python train.py --num_attention_heads=3 --num_key_value_heads=3 --head_dim=128 --vocab_size=23304 --norm="rmsnorm" --norm_eps=1e-06 --init_std_qkv=0.0148 --init_std_up=0.0148 --init_std_down=0.0 --lr_mult_qkv=0.5 --beta1=0.95 --beta2=0.95 --lr_head=0.00906 --doc_mask=false --train_tokens=458400000
Each number is 128 + 24 x the weight over its row's rms, rounded and kept within 0 to 255. Layers, rows and columns count from 0. The size above them is the row's rms in percent of the matrix's.

# layer 2 attention query, 384x384, rms 0.0379, rows 290-361, columns 288-383
size [ 88  80  91  84  88  92  87  96  96  91  95  85  91 100  92  84  81  95  90  85  90  90  95  93  88  86  94  95  94  90  91  88  83  79  94  91  90  90  96  91  81  92  91  94  91  91  92  92  91  89  87  89  92  92  91  98  91  85  85  82  83  91  85  89  87  89  91  91  89  87  92  90]
[[132 123 100 146 140 160 115 144 163 127 147 140  83 130 128 110 154 185 164 134 133 102 176 120 128 132  81 156 148 133 143 159 166 133 136 101 167 151 124  96 165  74  64 173 116 107 118 149 134 154 134  99 142 151 136 116  95 173 146  95 146 132 102 144 106 130 101  99 136 165 102 129 114 115 125 136 141 129 143 148 114 164 121 113 162 104 146 174 161 134 125 131 119 149 117 133]
 [127 117 114  93 186 128 122 147 138 111 158 162 145 106 126 136 135 141 134 102 105 130  78 156 131 115 116 121  82 151 180 105  91 147 130 131 170 109  84 107 158 142 160 115 133 119  73 118 124 136 108  99 151 155 128 100 154 138 146 133 117 103 166 146 127 112 155 118 137 149 105 122 137 129 110 163 138  81  94 111 120 141 133 101 130 147 126 115 148 129  96 117 171 136 126  88]
 [ 87 139 109 128 115 109 116 126 180  96  46  90 100 132 116 114 133 117 171 147 139 136 148 170 128 135 144 107 108 112 156 114 122 145 137 177 162 106 130 151 136 112  83 122 118 144 138 124 152 161 155 125 132 102  97 163 130 102  91 120 130 100  82 110 131 107 146  79 121 125 147 125 127 164 114 117 124  33 102 146 177  96 170  95  94 120 101 137 130 150 110 139 137 174 104 117]
 [147 138 154 110  82 115 150 137 124 115  71 112 128 118 148 144 148 168 120 124 149 138 112 178  63 136  98 104 143 120 122 113 199  94 133 123 166 146  98 153 117 152  84 136 112 150 137  92 121 120 117 140 101 161 151  99 106 174 136  92 114 127 107 109 127 149 120 153 130 108 115  85 137 147 131 120 145  67 173 169 147  88  89 126 127 102 133 155 134 140 114 163 149 124 136 130]
 [142 122 140 149 165 105 108 157 108 136 119 148 129 173  94 140 130 141 113 114 128 128 114 104 156  94 117 113 159 138 126 127 135 141 115 127 173 130 181 134 117 134 107 107 150 119 179 123 135 139 105 116 145 132 101 129 124  81 123 124 118 194 107 127 121 143 143 118  98 130 125  88 140 136 116 126  82  91 121 135 129 128 138 133 110 103 103 162 141 128 113 130 108 104 121 125]
 [115 160 128 118 170 118 108 117  96 108 131 143 133 146  97 161 158 166 166 148 191 175 113 130 109 165 102 119 139 143 142 118 132 146 140 151 169 134 104 116 119 121 106 114 147 134 112 135 142 152 142 155 140 153 116 131 155 107 127 106 164 127 116 128 104 177 135 171 198  79 115 130 106 155 127 150 126 116 167 127 127 115 123 139 175 166 122  95 139 104 127 149 132 145 167 165]
 [139 149 122 158 183 122 110 133 153 110 125 128  77 115 135  96 137 130 115 141  93 145 142 125  97 158 102 129 105 117 101  98 143 125 112 145 126 116 126 169 153  84 141 119 143 140  98 150 117 142 121 108 113 109 148 159 151 136 136 178 132 143 143 132 118 134  96 145 120 136 162 150 116 113 110 104 117 135 122 121 152 137 133  97 131 184 143 134 148 127 118 103 140  91 156 180]
 [168 109 145  93 140 136 142 138  70 110 107  88 125 115 142 101 113 103  94 110 149 160  67 114 130 165 120 131 138 150 121  94 174  70 154 148 147 127 154  97 118 137 149  95 124 106 130 126 102 120 151  95 134 113  78 108  84  99 139 124  98 146 148 131  92  90 154 155 101 122 135 114 142 174  69 147 131 105 168  86 116  94 165 154 171 101 101  85 117 162 143 133 159 115  60 125]
 [ 89 108 156 136 105 142  79  89 108 106 116  89 118 114 100 110 144  91 161 115 133 137 137 143 124 145 166 153 111 147 137 100  83 111 130 110 126  82 127 121 117 111 112 103  88 148  93 156  99 132 131 107 116  96 142 123 196 125 149 134 148 130  92  95 123  96  81 126 179 148 172 155 113 125  96 119 111 141 132 109  82 170 123 157 158 143 113 119 124  98  99 138 151 128 132 137]
 [133  95 127  86 122 153 122 134 117  96 171 112 113 118 127 135 129 118 118 141 121 131 110  93 171 158  90 133 122 144 126 111 135 117 174  95 137 123 157  70 137 117 110 129 107 124 140 179 116 185 122 133 102 147 130 123 134 172 146  48 142  86  92 125  99 135 114 115 118 180 105 118 141 103 156 132  89  99 108 132  90 121 135 112 122  63  86 147 125 113 104  95 171 144 118 141]
 [144 118 168 117 110 158 112 113 198 123 136 108 141 141 153 125 172 110 157 109 148 152 145 103 141 176  76 119 143 142  88 179 104 121 131 103 150 127 132 125 113 118 129 151 152 137 112 140 131 143 114 135 120 147 129 130  90 177  81  57 130 141  80 112 133 148 170  75 150 129 131 123 117 118  95 131  47 130 128 161 134 164 128 126 104 147 101 143 106 170 118 149 133 142 151 147]
 [132 122 177 158  94 104 111 117 161 122 141  77 140 134 133 143 105 127 134 128  63 163 119 112 108 108 132 159 108 149 131 141 102 154 164 126 127 140 123 153 128  92 115 102 145 119 123 112  80 114 146 153  95 119 103 150 145  88 153 111 103 161 114 160 173 128 134 114 104 154 175 124 113 162  79 153 100 140 115 129 115 172 112 156 135 185 134 109 179 143 143  97 153 109 132 118]
 [149 125 132 107 140 151 112 162 104  91 142 115 129 108 170 130 154 118 118 136 168 160 122 154 101 114 133 132 134 131 165 164 114 110 140 137 149 121 139 113 113 147  72 119 108  78 129 142 127 140 130 142 137 155 143 115 138  92 148 105 135 124 140 133 148 182 117 153 115  85 132 157 127 156 188  97  93 151 131 130 180 111 137 113  98 149 165  87 128 107 151 167 151  96 147 122]
 [142 127 121 151 104  87 131 125 168 133 173 128 187 110  76 138  93 154 117 144 126  96  80  90 147 133 116 101 131 126 161 104 136 139 133 158 163 143 131 101 123 138 112 130 144 122 132 150 126 137  87 129 117 142 109 112  86 130 118 105  94 120 121 111 127  93  92 104  86 147 128 122  89 102 119  95  85 130 168 146 126 134 136 156 139 138 124 157 124 159 103 143  77 109 171 144]
 [132 119 110 110 101 148  97  90 156 135 111 100 113 158 115 112 140  69 111 134 145 104 205 123 130 140 149 122 143 170 143 172 117 109 122 107 115 144 143 135 114 122 145 156 172 123 203 127 109 130 114 108 127  84 120 109  83 111 129 134 133  94 101 104 130 102 166 115  93 145 100 140 149  86 120 121 105 127 103 129 123 132 111 154 140 159 148 146 144 127 133 110 127 138 105 123]
 [114 123 149 110 114 137 150  96 109 133 120 136 131 138 157 151 163 138 132 106 178 109 144  71 113 132 141 100 141 136 163 125 109 136 133 150 138 145 113 102 101 155 110 131 123 106 117 131 125 101 142 138 139 123 117  99 132 152 115 118 112  74 133 121 178 156 156 133 119 185 145 110 151 183 203 169 145 157 112  61 153 172 104 120 157  76 130 100 104 107 130 139 133 130 110  85]
 [108  84 122 109 161 132 151 188 104 135 125 130  88 139 116 113 145 111 181  86 121 102 195 162 144 114 118 145  85 109 191  60 128 115  95 157 149  92 136 118 149 102 173 142 173 104 138 103 115 136 133 188 147 123 180 129 110 115 144 151 119 121 160 126 118 104  88 126  97 136 150 145 114 104 147  97  98 115 141 171 129 126 123 144 110 157 119 191 125 168 118 132 140 159 118 126]
 [116 109  97 193 123 154  90 160 116 151 150 122 144 122 137 156 122 128 120 129 126 134 111 161  93  84 103 157 156 140 149 139 162 106 127 119 140 110 124 130  84 146 116 142 169 113 140 105 131 163 156 135 123 178  92 164 130 161 129 142 127 159 143  99 187 108 119 135 123  90 108 130 107 119 116 167 148 117 140  90 142 157 108 127 143 140 124 100 143 120 121 153  78 141 149 121]
 [112 147  98 158 136 132 105 127  94 141 112 108  99 144 179 128 134  87 116  91 170 143 123 122  75 146  81  96 168 150 132 148 140 139 147 134 155 110 167 128  98 136  95 185 171 166 105 141 133 109 118 136 155 107 124 113 136 117  90 118 101 133 112 131 122 108 152 117 123 101 117 128 111  99 105  61 120 117 135 104 119 134 124 127 119 116 144 135 152 105 153 123 186  87 112 141]
 [143 139 120 148 178 146 159 132 132 130 102  97 145 149 105 145 172 148 133 174 153 138 141 137 116 156 156 189 109  89 144  81 142 109  88  67 106 153 108 159 147 150 142 119 143  96 111 129 102 137 107 109 155 107 106 109 125 171 130 136 148 145  90 125 111 140 139 148 129 176 146 143 132  89 154 135 143 146 125 188 139 136  83 125 160  72 118 139 113 161 120  98 159 132 168 138]
 [151 137 122 117 127 151 104 146 123 169 107 127 132 127 166 121  89 179  99 147  96 163 118 139  98 131  91 124 101 143 101 150 119 101 105  94 121 127 123 147 139 131  69 158 162 181 115 142 151 175 134 114 112 155 150 113 112 150 142 106 171 151 122 103 121 118 123 128 114 190 137 134 162 155 126 128 138 135 111 107 109  91 151 148 129 142 186 113 135 160 125 149 114 136 161 146]
 [122  83 104 132 133 128 131 127 138 128 138 103 148 152 137 133 144  95  97 138 155  95 119 125 175 145 138 116 122 110 180 177 154 161 140  77 122  95 121  74 123 138 105 146 123  71 163  76  96  77  84 147 122 139 151  88 172 184 139 149 131 140 136 114 113 179 132 133 102  99 123 150 112 129 114 133 166 156 113 135  93 139 118  81 129 109 128 156 152  66 153 178 157 137 105 142]
 [111 154 139 164 173 160 131 148 134 102 159 129 101 129 120 143 142 128 136 136 102 106 155 159 134 103 142  60 111 125 132 100 104 158 141 147  92 119 162 147 115 140 117 139 125 147 145 148 117 119  57 135  80 131 123 183 205 128 131 124 135 125 171 113 132 116 112 183 121 122 177 140  82 141  96 119 122 148 100 154 133 146 137 126 106 128 136 150 125 100 164 104 144  88 115 140]
 [125 127 121 100 123 131 103 139 114 115 119 151 130  85 148 118 173 155  85 122 160 143 123 152 125 125 107 141 117 127 121 126 123 109 125 156 136 116 121 142 108 135 175 145 136  66 122 166 138 114 129  88 147  88 133 132 108 128  85 155 109 157 133 135 101  63 145 122 103 147 113 129 132  95 156  95  55 141  94 129 144  77 158  76 126 112  91 128 135 145 132 114 137 113 136 103]
 [ 85 121 151 117  69 107  97 138 179 140 144 108 129 111 143 125 136 122 139 100 117 158 115 113 136 138 178 161 140 162 137 148 162 144 121 114 114 141 115  82 135 157  95 106 133 203 141 156 118 149 116  91 129 140 114  60 121  96 140 101 115 136  85  77  82 143 142 137 114 125 132 115 125 117 128 141 125 109 120 121 168 125 147 147 107  79 122  86 163 137 114 101 135 159 118 156]
 [148 146 119 130 105  79 144 113  96 135 104 150 100 140 156 128  92 112 114 146 135 129 121 183 193  97 150 192 150 159 151 107 137 117 127 127 132 138 128 152 117  90 126 146 131 144 130 162 134 128 143 159 134 140  92  84 114 101 151 105 161 144 126 131 140 118 102  90 113 116 117 148 119 108  74 125 146 141 100 136  86 126 100 147  76 152 115 139 121 141 132 102 133 150 144 116]
 [149  85 141 154 145 142 118 147 167 112  92 124 114 153 108 144 128 150 131 112 110  82 152 125 146 155  96  99 130 159 104  93 132 209 149 122 154 110 118 151 165 108 120 122 149 160 142 105 153 180 117 103 124 141  92 120 143 156 165 109 119 154 118 144 131 164 135 120 110 150 160 121 120 124 161 139 121  85 120 110 130  97 113 122 127 124 108 120 133 121 118 109 153 177 125  93]
 [138 167 135 125 166 125 175 104 135 124 112 157 110 105 145 102  88  73  92 132 134  89 126 144 112 110 162 176 126 163 147 115  89 148 145 142 129 152 139 134 113 175 152  85 129 139 177 120 130  92 122 116 184 120 120 100  94  79 135 112 141 135 127 126 172 135 163  80 148 125 171 168 146 105  90  88 135 169 122 130 175 165 146 100 111 123 115 145 141 119 149 125 121  99 136 146]
 [ 94 104 111 183  85 110 160 123 145 128 149 149 128  80 118 113 110 166 149 151 116 157 119 121 141 156 128 178 124 138 138 108 130  90 117 110 138 111 154 139 133 139 140 110 129 133 139 141 143 149 125 126 157  61  96  80 139  60 134 178 118 129 116 167 144 132 151 116  93  95 193 147 111 123  95  79 135 128  99 149 140 131 138 168 132 108 151 116 120 104 120  89 126 113 127 120]
 [111 138 181 138 131 127 150 135  98 137 137 164 160 145 105  90 105  66 184 102 127 147 114 111  98 159 113 114 138 148 140 156 114 156 116 148 151 137 139  96 105 127 124 142 114 123  99 125 100 109 133 137 116 160 106 157 147 141 119 101 138 112 157 101 139  98 154 117 134 141 115  67 120 117 152 128 186  83 152 138 118 139 124  95 112 126 167 153 151 107 124 133 172 143 103 140]
 [128 135 142 110 154 110 147 117  99 110 135 150 102 128  83 123 117 117 124 125 117 108 125  97 146 100 150 130 138  98 120 134 115 187 115 126 140 121 121 151  91 129 161 123 141 105  99 109 187 115 157 150 123 151 125 129 157 139 117 139 119 132  97 124 119  77 137 115 146 117 133 150 117 123 131 129  87 178 157 132 135 168 143 155  77 111 111 130 142 120 151  84 128  84  83 137]
 [113  99 143 154 107 125 129 112 156 157 169 123  86 107 127 130 149  99 126 116 142 136 122  96 106 123 131 129 165 131 103 168 119 137 137 110 134  94 121 155 152  87 109 125 144 121  89 123 126 101 150 123 120 143  99 146  85 135 137 135 133 134 122 136 124  96  96  95 119 149 148 127 146 112 162 142 146 108 112 123 155 114 166 116  98 135 115 153 189 131 100 124 112 111 117 100]
 [175  89 135 180 135 102 162 123 157 119 125 133 125  64 159 120 110 171  98 127 121 163 151 148 121 127  85 113 158 104 131 152 162 104 128  96 116 162 114 105 130 178 155 143 100 161 120 132 134 120  78 113 134 107 153 140 103 131 155  98 122 149 165 143 153 137 129 143 117 104 113 146 109 145 157 101 116 118 124 143 118 102 160  84 117 159 126 116 133 144 108 104 126 115 124  93]
 [139 143 115  84  84 118 106  71 112 116  68 122 110 128 108 160 123 130 137 100 145 159 142 128 152 113 142 128 124 116 128 115 105 130 139 145 135 135 126 161 120 149 159 114 113 128 144 132 130 133 102 150 183 102 102 135 121 108 157 144 118 167  84 117 111 117 124  98 127 141 130 127 153 128 112 130 117 132 154 100 113 151 123 150  99 152  87 124 121 123 151 143 186  93 110  82]
 [105 117 120 129 134 123 114  76 161 154 141 156  94 109 156 127 119 135 153 138  87 131  69 138  95 230 183 135 133 125 121  97 114 100 109 127 111 138 164 111 130 129  96  99 113 161 123 129 124 125 138 108 128 119  99 129 159 110 112 143 145 126 108 106 128 136 145 115 124 130 143 144 100 123  89 118 102 127 151 112 153 150 118 128 151 130 143 127 123 155 150 158 119  98  99 140]
 [169 100 153 152 105  97 141 123 124 122 107 103 191 186 108 147 114 102 156 136 140 137 164 108 160 142 147 132 129 113 130 170  95  98  75  95  83 119 138 135 118 152 143 138 118 133 125 148 131 133 127 153 144 108 141 131 127 136 144 127 136 138 164 120 146 138 149 121 150 184  87 117 173  81 147 145 104 163 110 114 164 127 106 126 114 143 122 189  93  89 122 134 130 164 128 122]
 [154 153 107 124 132 119 145 132 136 181 140 132 132 118 107 158 143 145 169 103 191 143 147 163 151 149 125 130 128 112 136 152 104  97 179 114 132 139 118 172 128 138 129 132 130  89 112 152 112 135 187 111 129 128 130 155 163 123 119 104 153 144 103 106 107 131 120 186 120 150  97 123 142 126  81 135 119 127 134 126 158 135  91 124 122 116 144 118 156 110 180 138 137  99 123 127]
 [120 163  97  96 138  68 202 121 154 122 129 165 130 126 138  84 161 150 109  93 153 131 128 143 108 138  76 130 131 159 148 152 120 133 116 152 110 129 116 101 184 107  91 169  97 149 140 149 143 140 128  87 165 170 189 140 166 108 124 145  72 106 125  72  88 159 124 153 128 136 150 134 127  80 101 176 121  99 135 118 131 128 142 103 166 140 124 194 170 118 118  93 126 134 131 124]
 [134 165 142 129 117 105 128 118 135  89 129 107 188 124 103 117 138  85  86 124  85 131 149 128 176 184 127 111 114 141  99 133 132 143 141 142 123 128 136 126 109 142 122  84 114 133 153 103  87 115 134 135  94 109 119 142 160  97 132 163 128 134 147 109 125 142 117 110 103 135 185  84 138 118 136 119  77 101 168 112 121 132 165 184  87 150 131 149 110 132  77 108  94 131  89 171]
 [182 100 126 156 145 133 114 121 128 100 126 149 108 137 130 119  76 173 170 159 140 149 100 128 134 126 185 150  97 136 105 101 133 148 134 130 113 162 136 111 126 110 103 110 121 156 128 129  95 125 124 108 128 123 134 113 127  77 167 164 143 109 168 151 169 131 154 139 121 159 104  66 162 146 136 121 193 122 141 137 165 109 135 117 123 138 131 150 160 162 126 153 161 119 151 161]
 [125 164 166 116 155 183 104 178  97 108 146 104 149 172 121 133 117 166 132 146 170 112 130  91 115 144 113 135 134 107 135 101 153 155 107 137 118 153 101 148 157 114 114 104 150 143 150 128 105 146 163 149  77  99 117 148 162 134 130 108 122 154 103 119  85 159 116 177 125  82 132 122 130 117 102 123 100 135 116 118 131 127  57 167 108  91 147 135 137 136 132 124 136 158 178 127]
 [127 132 134 129  82 126  82 102 178 161 106  94 111  94 141 133 154 136 115 126 126 142 132 130 102 131  66 126  81 147  95 150  81 130 141 114 140 137 111 124 174 164 134 161 121 126 147 119 140 133 116 112 156 105 137  91 104  99 100 115 139 107 104 111 103 142 128 145 111 117 106 116 147 103 154 130 139 137 102 128 137 155 147 102 114 138 134 158 119 147 128 100 182  78  95 123]
 [ 92 111 100 139 129 114  91  77 121 121 134  87 138 132  65 120  68  81 125 117  91 138 147  69 143 120 132 123 106 127 111 129 173  85 151  93 130 140 146 133 128 138  88 174 127  82 104 117 124 133 154 160 159 124 106 124 126 131 145 124 125 131 116 113  97 180 147 148  78 145 148 135 141  94 109 148 109 106  81  84 104 147 126 145 140 119 113 165 119 145  96 138 110 170 165 157]
 [107  88 121 128 136 117 210 101 104 112  96 101 140 105 125 159 126  89  89 168 164 135 174 110 106 117  90 125 142 145 134 143 145  94  97 140 118 144 127 148 142 139 163 105 119  60 100 134  82  98 125 167 136 133  96 113 117 152 110 135 134 159 137 135 136 140 156 138  96  91 107 116 108 156 158 153 167 109 151 142  92 116 128 118 135 111 114 132 123 124 152 151 131 124 120 107]
 [132 129 147 167 136 152  95 102 114 124 128  92 137 117 144 144 121 105 178  98 114 114 115 102 112 110  75 140  93 127 120 142 129 129 126 124 127 163 136 137 102 123 104 116 149 107  88 127 145 123 150 144 164 149 149 113 158 126 116 133 154 171  95 121  98  98  76  81 160 117 117 168 137  95 127 126  98 112 101 120  68 166 113 135 142 130 116 123 104 136 144 137 111 185 116 134]
 [ 91 143 126  92 117 150 101 133 117 133 159 168 160 120 129 139 126 142 132 119 101 127 138  76 127 110 158 156 127 133 141 140 164 120 153 138 118 116 137  98 117 131 104 184 135 141 133 133 145 146  97 112 125 157 114 162  81  84 129  97 123 140 106 131  86 122 127 154 115 143 149 148  69 130 138 108 120 120 165 123 137 118 185 147 137 156 156 122 139 161 113 114 163 150 196 103]
 [135  85 104 121 116 164  88 138 149  82 105 141 106 174 139 142 149 143 130 124 165 107 161 136  77 115 169 168 146 130 140 118 151 141 116  93 130 118 106 131 116  86 107 106 146 131 149 135 104  97 133 125 144 137 104  97 117 129 145 109 147 161 141 108 128 153 169 147 128 133  81 113 174 134 149 123 163 142 113  91 126 104 129 120 183 143 118 159 137 125 164 108 132 163 122  94]
 [139 148 158 138  72 131 142  94 114 133 108  86 144 111 128 145 117 119  76 107 131 137 160 147  93 127 118 126 146  91  89 151 135 122  96  90 137 145 105  78 133 159 130 138 108 119 114 115 107 117  96 132 155 150 130  92 126 131 140  89 114 106  97 159 173 125 133 122 102 124 124 128  99 143 137 126 102 154 127 161 144 116 142 137 125 115 109 110 124 148 102 117 114 164 179 107]
 [111 111 133 129 150 129 169 120  86 127  81 165 133 106 167 156 142 146 167 124 142 158 171 106 140 133 123 108 164 107 125 126 130 118 113 144 150  84 149 135 150 126 100 149 112 145  84 140  92 143 152 162 141 169 150 133 111 137 152 149 126 128 107 137 141  88 119 162 164 160 113 149 138 132 109 102  96 112 125 123 137 135 103 131 127 123 135  98  83 106 141 108 133 153 125 125]
 [121  99 147 167 129 133 122 184  82 108 125 123 144 110 144 122  84 124 131 137 131 131 168 125 104 116 128 158 109 180 106 128 150 138 121  98  84 150 144 137 134  89  99 128 137 164 127 183 109 130 124 122 139 152 177 122 104 134 100 148 127 146 138 147 134 108 134  96 126 145 123 117 161 103 134 109 119 146 108 103 116  92 111 113 166 132 135 142 155 134 125 130 101 104 124 106]
 [ 83 126 127 157 139 107 114 126 146 114 145 141 147 107 111 104 116 113 156  93 146 145  95 134 170 130 155 176 107 130 140 113 125  90 156 183 124 141 128 101 142 135 134 168 148 128 147  90 128 149 126 157 105 136 110 116 171 135 145 170 121 140 107 147 128 147 119 133 103 159 145 106 128 126 106 111 122 132 145 134 122 126 155 113 104 106 144 143 123 126 110 156 147 116 103  96]
 [ 92 122 127  82 167 124  94 163 114  65 110 143 160 124 121 120 143 159 160  83 136 156 154 124 111 135 127 112 108 124 120 151 107 174 149 154 132 159  91 128 111  81 111 172 153 106  89 157 146 113 133  64 108 142 124 137 137 156 139 194 125  87 140 141  94 160 132 126 149 126 140 153 123 148  89 136 112  95 143 186 127 161 120 143 159 124 135 131 111 126 145 163 101 114 133 117]
 [130 118  94 177  90 119 126 149 145 151 109 121 134 112 153 158 140 143 133  89 134  92 144 112 101 110 109 151 157 169 111 149  99 130 116 149 124 143 125 129 137 128 112  92 158 109 125 121 113 156 141 120 127 164 125 152 165 111 128 104 136  98 132 132 125 148 140  99 122 171  98 161  88 101 155 141 133 163 146 119 131 104 132 121 109 135 167 146 112 158 163  95 133 128 165 122]
 [111 151 140 147  50 116 127 151 137 114 193 118 174 115 146 143 154 117 103 103 121 115 164 142 119 108 168 165 133 142 115 105 145  89  93  73 121 153 125 104 123 150 149 119 140 159 117 128 108  89 100 112 183 143 164 159 131 186 158 152 149 132 130 105 126  77 120 140 105 137  91 126 106 158 134 118 144 142 132 133  81 104  93 162 117 153 120  90 189 122 107  91  97 142 144 124]
 [161 125  70  99 150 137 122 166 147 121 146 127 113 138 144 118 153 135 106 110 156 134 139 156 146  71 135 105 112 117 122 155 139 119 131 145 137 118 170  69  92 163 122  83 140 110  75 124 122 140 103 114 174 146 134 145 149 110 142 118 147  82 122 132 109 136 119 177  95 118 139 110  87 141 121  93 126 129  74 137  90 137 151 140 148 143 134 106 120 134 111 132 107 131 110  97]
 [ 87 132 160  97 125 131 143 151  84 143 144 118 149 130 151 125 129  91 149 106 137 137  78 158 125 145 126 154 128 112  93 152 115 115 142 147 164 172 149 156 133 149 138  79 104 133 131 159 148 110  94 120 140 116 134 145 106 132 132 117 125 103 127 116 116 108 120 105 152 119 194 127  75 138 115 114  93 167 122 112 109 129 128 151 126 145 125  99 123  85  58 115 121 128 128 141]
 [113 151 132 133 101 119 109 118 124 134 152 155 154 133 113 105 107 148 160  98 119 120  76 148 119 143 131 173 144 150 106 122  94 114 112 141 148 120 143 141 144 162 124 156 117 121 105 146 160 103 124  93 127 130  83 109 121 137 138 179 149  99 130 147 125  71 122  91 132 161 107 143  90 155 112  79 117 157 133 112 120 102 100 124 118 116 173  98  77  79  90  77 122 125 138 139]
 [123 176 155 131 122  97 118  95 103 141 142 136 156 163  96 120  84 142 149 166  98 136 132 142 162 123 159 174 150 155 163 107  93 140 112 128 130 130 157  85 147 140 156 112 168 126  70 124 122 127 130  68 136 131 114 140 152 118 117 145  96 138 122 184 126 139  94 152 175 113 140 140 117 128 128 107 132 106 138 149 142 119 142 127 166 123 140 143 152 108 108  81 118 119 125 131]
 [166 154 123 123 146 117 100 147 160 117  78 137 139  71 126 125 162 129  81 139 122 109 162 130 169 118 140 125  97 138 130  96 144 119 145 137 138 106 119 151 117 109 116 115 107 117 158  92 127 122 136 128 108  97 128 199 134 131 144 141 160 122  70 113 133 114 161 123 126  99 125 142 132 117  86 133  92 169 147 166 124 131 147 116  86 128 124 130 144 112 104 173 178  96 139 156]
 [127 127 143 147 103 130 189 126 148 138 135 173 139  93 109 114 146 142 122 138 164 104 166 124 130 155 122 201 134 157  50 159 145 118 155  89 122 147 149 124 157 142  84 111 133 130 103 122 119 152 128 132 136  85 118 117 149 166 119  87 133 135 111  88  97 124 110 140 120 116 158  53 123  83 137 130 137 128 119 144 111 133 137 168 129 137 153 145 166 138 142 114 151 117 149 156]
 [130 134 123 128 139 106  66 112 119 154 152 135 111 142 149  99 126 125 152  96 143 157 153 111 183 143 124 128 186 130 147 142 112 102 166 113 152 137 125 146 153 159  93 137 129  97 121 141 121 148 134 115 123 144 102 126 113  96 129 135 119 119 121 148 106 128 160 128 110 137 159 153 117 105 176 120 111 113 106 131  96 160 140 103 104 119 130 120 137 145 128 118 127 113 156 127]
 [110 132 106  84 193 118 102 103 120 130 125 136 111 129 168 126  59 152 129 117 139 161 136 160 131 126 150 131 138 113 125 161 136 149  87 164 100 109 132 128 123  96  93 131 128 107 118 110 139 132 115 126 121 108 151 100  96 131  83 137 131 115 142 147 122 173 116 151 165 112 147  94 123  96 135 135 158  86 126 190 123 167 163 131 153 164 127 132 138  78 133 139 139 110 123 138]
 [195 120 140 144 157 112 138 145 125 151 134  76 132 117 150 127 102 137  97 101 126 129  89 163 124 148 141 168 120  98 145 119 100 121 108 143 112 106 133 132 138 141 124 138 132 111 143 119 116 122 129 126 107 146  98 137 125 108 130 109 147 132 146 112 128 152 135 155 125 127 119 120 141 117 138 169 148 116 126 181 175 129 136 141 150 165 159 141 131 117  80 102 148 146 153 122]
 [106 147 103 108 148 121 114 122  91 113 145  91 146 102 133 100 170 119 141 133 159 175 168  97 160  82 132 156 131 134 131 137  80 112 134 155 117 151 143 147 153 188 154 154  85  71 106 132 137 134 110  97 150  92 110 102 134 132 132 137 127  83 112 139 122 128 123 153 149 129 140  96  85 122 105 162 124 134 122 133 135 148 137 167 122 141 113 147  97  91 126 126 150 115 142 155]
 [141 125 109 114 132 142 128 116 171 131 154 135 126 109 129 129 109  82 148 124 121 117 152 155 162 134 162 155  99 117  60 171 128 148 140  96 139 122 154  96 158 127 137  86 152 136 141 136 134 145 108 159 164 132 168 144 164 176 132 145 155 108 115 131 139 116 154 164 177 137 130  64  91 128 108 127 160 137 111  96 161 153 149 116  96 135 118 114 143 104 117 103 117  69 114  73]
 [107  96 124 176 155 129 155 183  93 151 161 108 184 147 106 132 168 106 140 132 111 154 113 142 119  94 116  91 112 121 145 170 163  87 113 116 104 101 115 126 157  99  95 135 122 136  76 147 139 136 109 160 130 120  64  94 132 111 140 136 108 147 129 125 122 148 147 167 130 115  99 162 125 102 154 144 162  88 135 133 119 135 138 158 146 154 108 131 102 125 122 137 116 143 122 142]
 [125 148 167 112 135 127 101 103 168 132 133 152 141 116 171 116 119 173  97 128 114 153 103 115 120 149 187 149 132 111 155 117 132 160 137 154 125 154 132 133 144 112 171 108 110 120 156 148 167  95 115 154 147 169 117 108 128 132 143  77 160 127 140 124 132 134 105 124 120 123 132 171 102 110 125 102 119 108 134 112 121 178 107 112 135 108  96 139 101 175 111  87 135 139 145 125]
 [111 140  76  72 111 149 112 140 108 137 133 132 127  99 177 103 112 163 116  91 165 126  84 110  95 134 134 117 141 121 141 114 134 130 122 122  65 101 186 141 128 168 176 106 156  81 125 112 123 136 110 128 101 155 125 112 188 169 117 141 141 116 123 112 150 104 102 125 142 124 124 147 109 157 153 152  91 135 154 139 101 101 117 136 112 104 148 136  86 144 125 119 137 137 121 104]
 [ 91 127 133 116 105 140 157 108  99  92 142 107 137 124 142 123 125 110 155  77 104  90  82  81 135 138 149 117 119 117 139 125 121 165 139 153 144  81 113 143  96 102 144 175 123 138 109 138 134 130 128 103 110 158 154 105 108 124 149 140 142 107 153 110  81  94 160 112 109 116 144  86 166 143 136 109 171 138 108 108 134 141 117 136 138 156 128 141 123 125 174 140 161 131 124  77]
 [143  99 154 101  95 140 159  93 104 110  92 124 126 125 114 145 127 141  95 170 139 115  95 139 116 104  80 173 112 100 151 138 129 145 103 133 172 100  78 123 141 109 129 129 100 151 117 138 131 108 131 135 135 117 132  68 123 127 127 114  97 113 128 126  78 132  86 144 154 133 132 156 140 145 114 136 114  77 119 131 167 133 159 133 110  99 126 105 129 168 122 121 146 120  47  88]
 [119 119 144 144 120 148 105  71 115 139 106 135 185 128 137 117 147 117 123 128 120 103 149 115 126 141 147 107 121 123 131 104 190  90 143 147 104 203 135 121  95 137 167 103 151 121 105 119  90 133 156 159 143 118 151 129  97 126 109  98 120 110 104 161 128 102 123 118  87 137  98 115 141 108 139 117 111 165 118 148  93 142 110 137 100  96 120 147 114 110 190 147 134 137 131 122]
 [141  95 110 128 112 129 105  86 166 145 150 119 145 101 124 123 110 149 192 111 157 111 166 117 133 100  95 115 122 134 115 124 116 127 110 166 106 100 154 140 114 115 144 135 141  97 150 140 136 137  93  90 144 154 117 140 131 135 131 165 116 150  76 106 124 108 128 170 155  96 148 144 121 153 129 115 147  89  92 160  98 142 131 121 104 156  97 151 145 138  92 125  92 128 129 117]]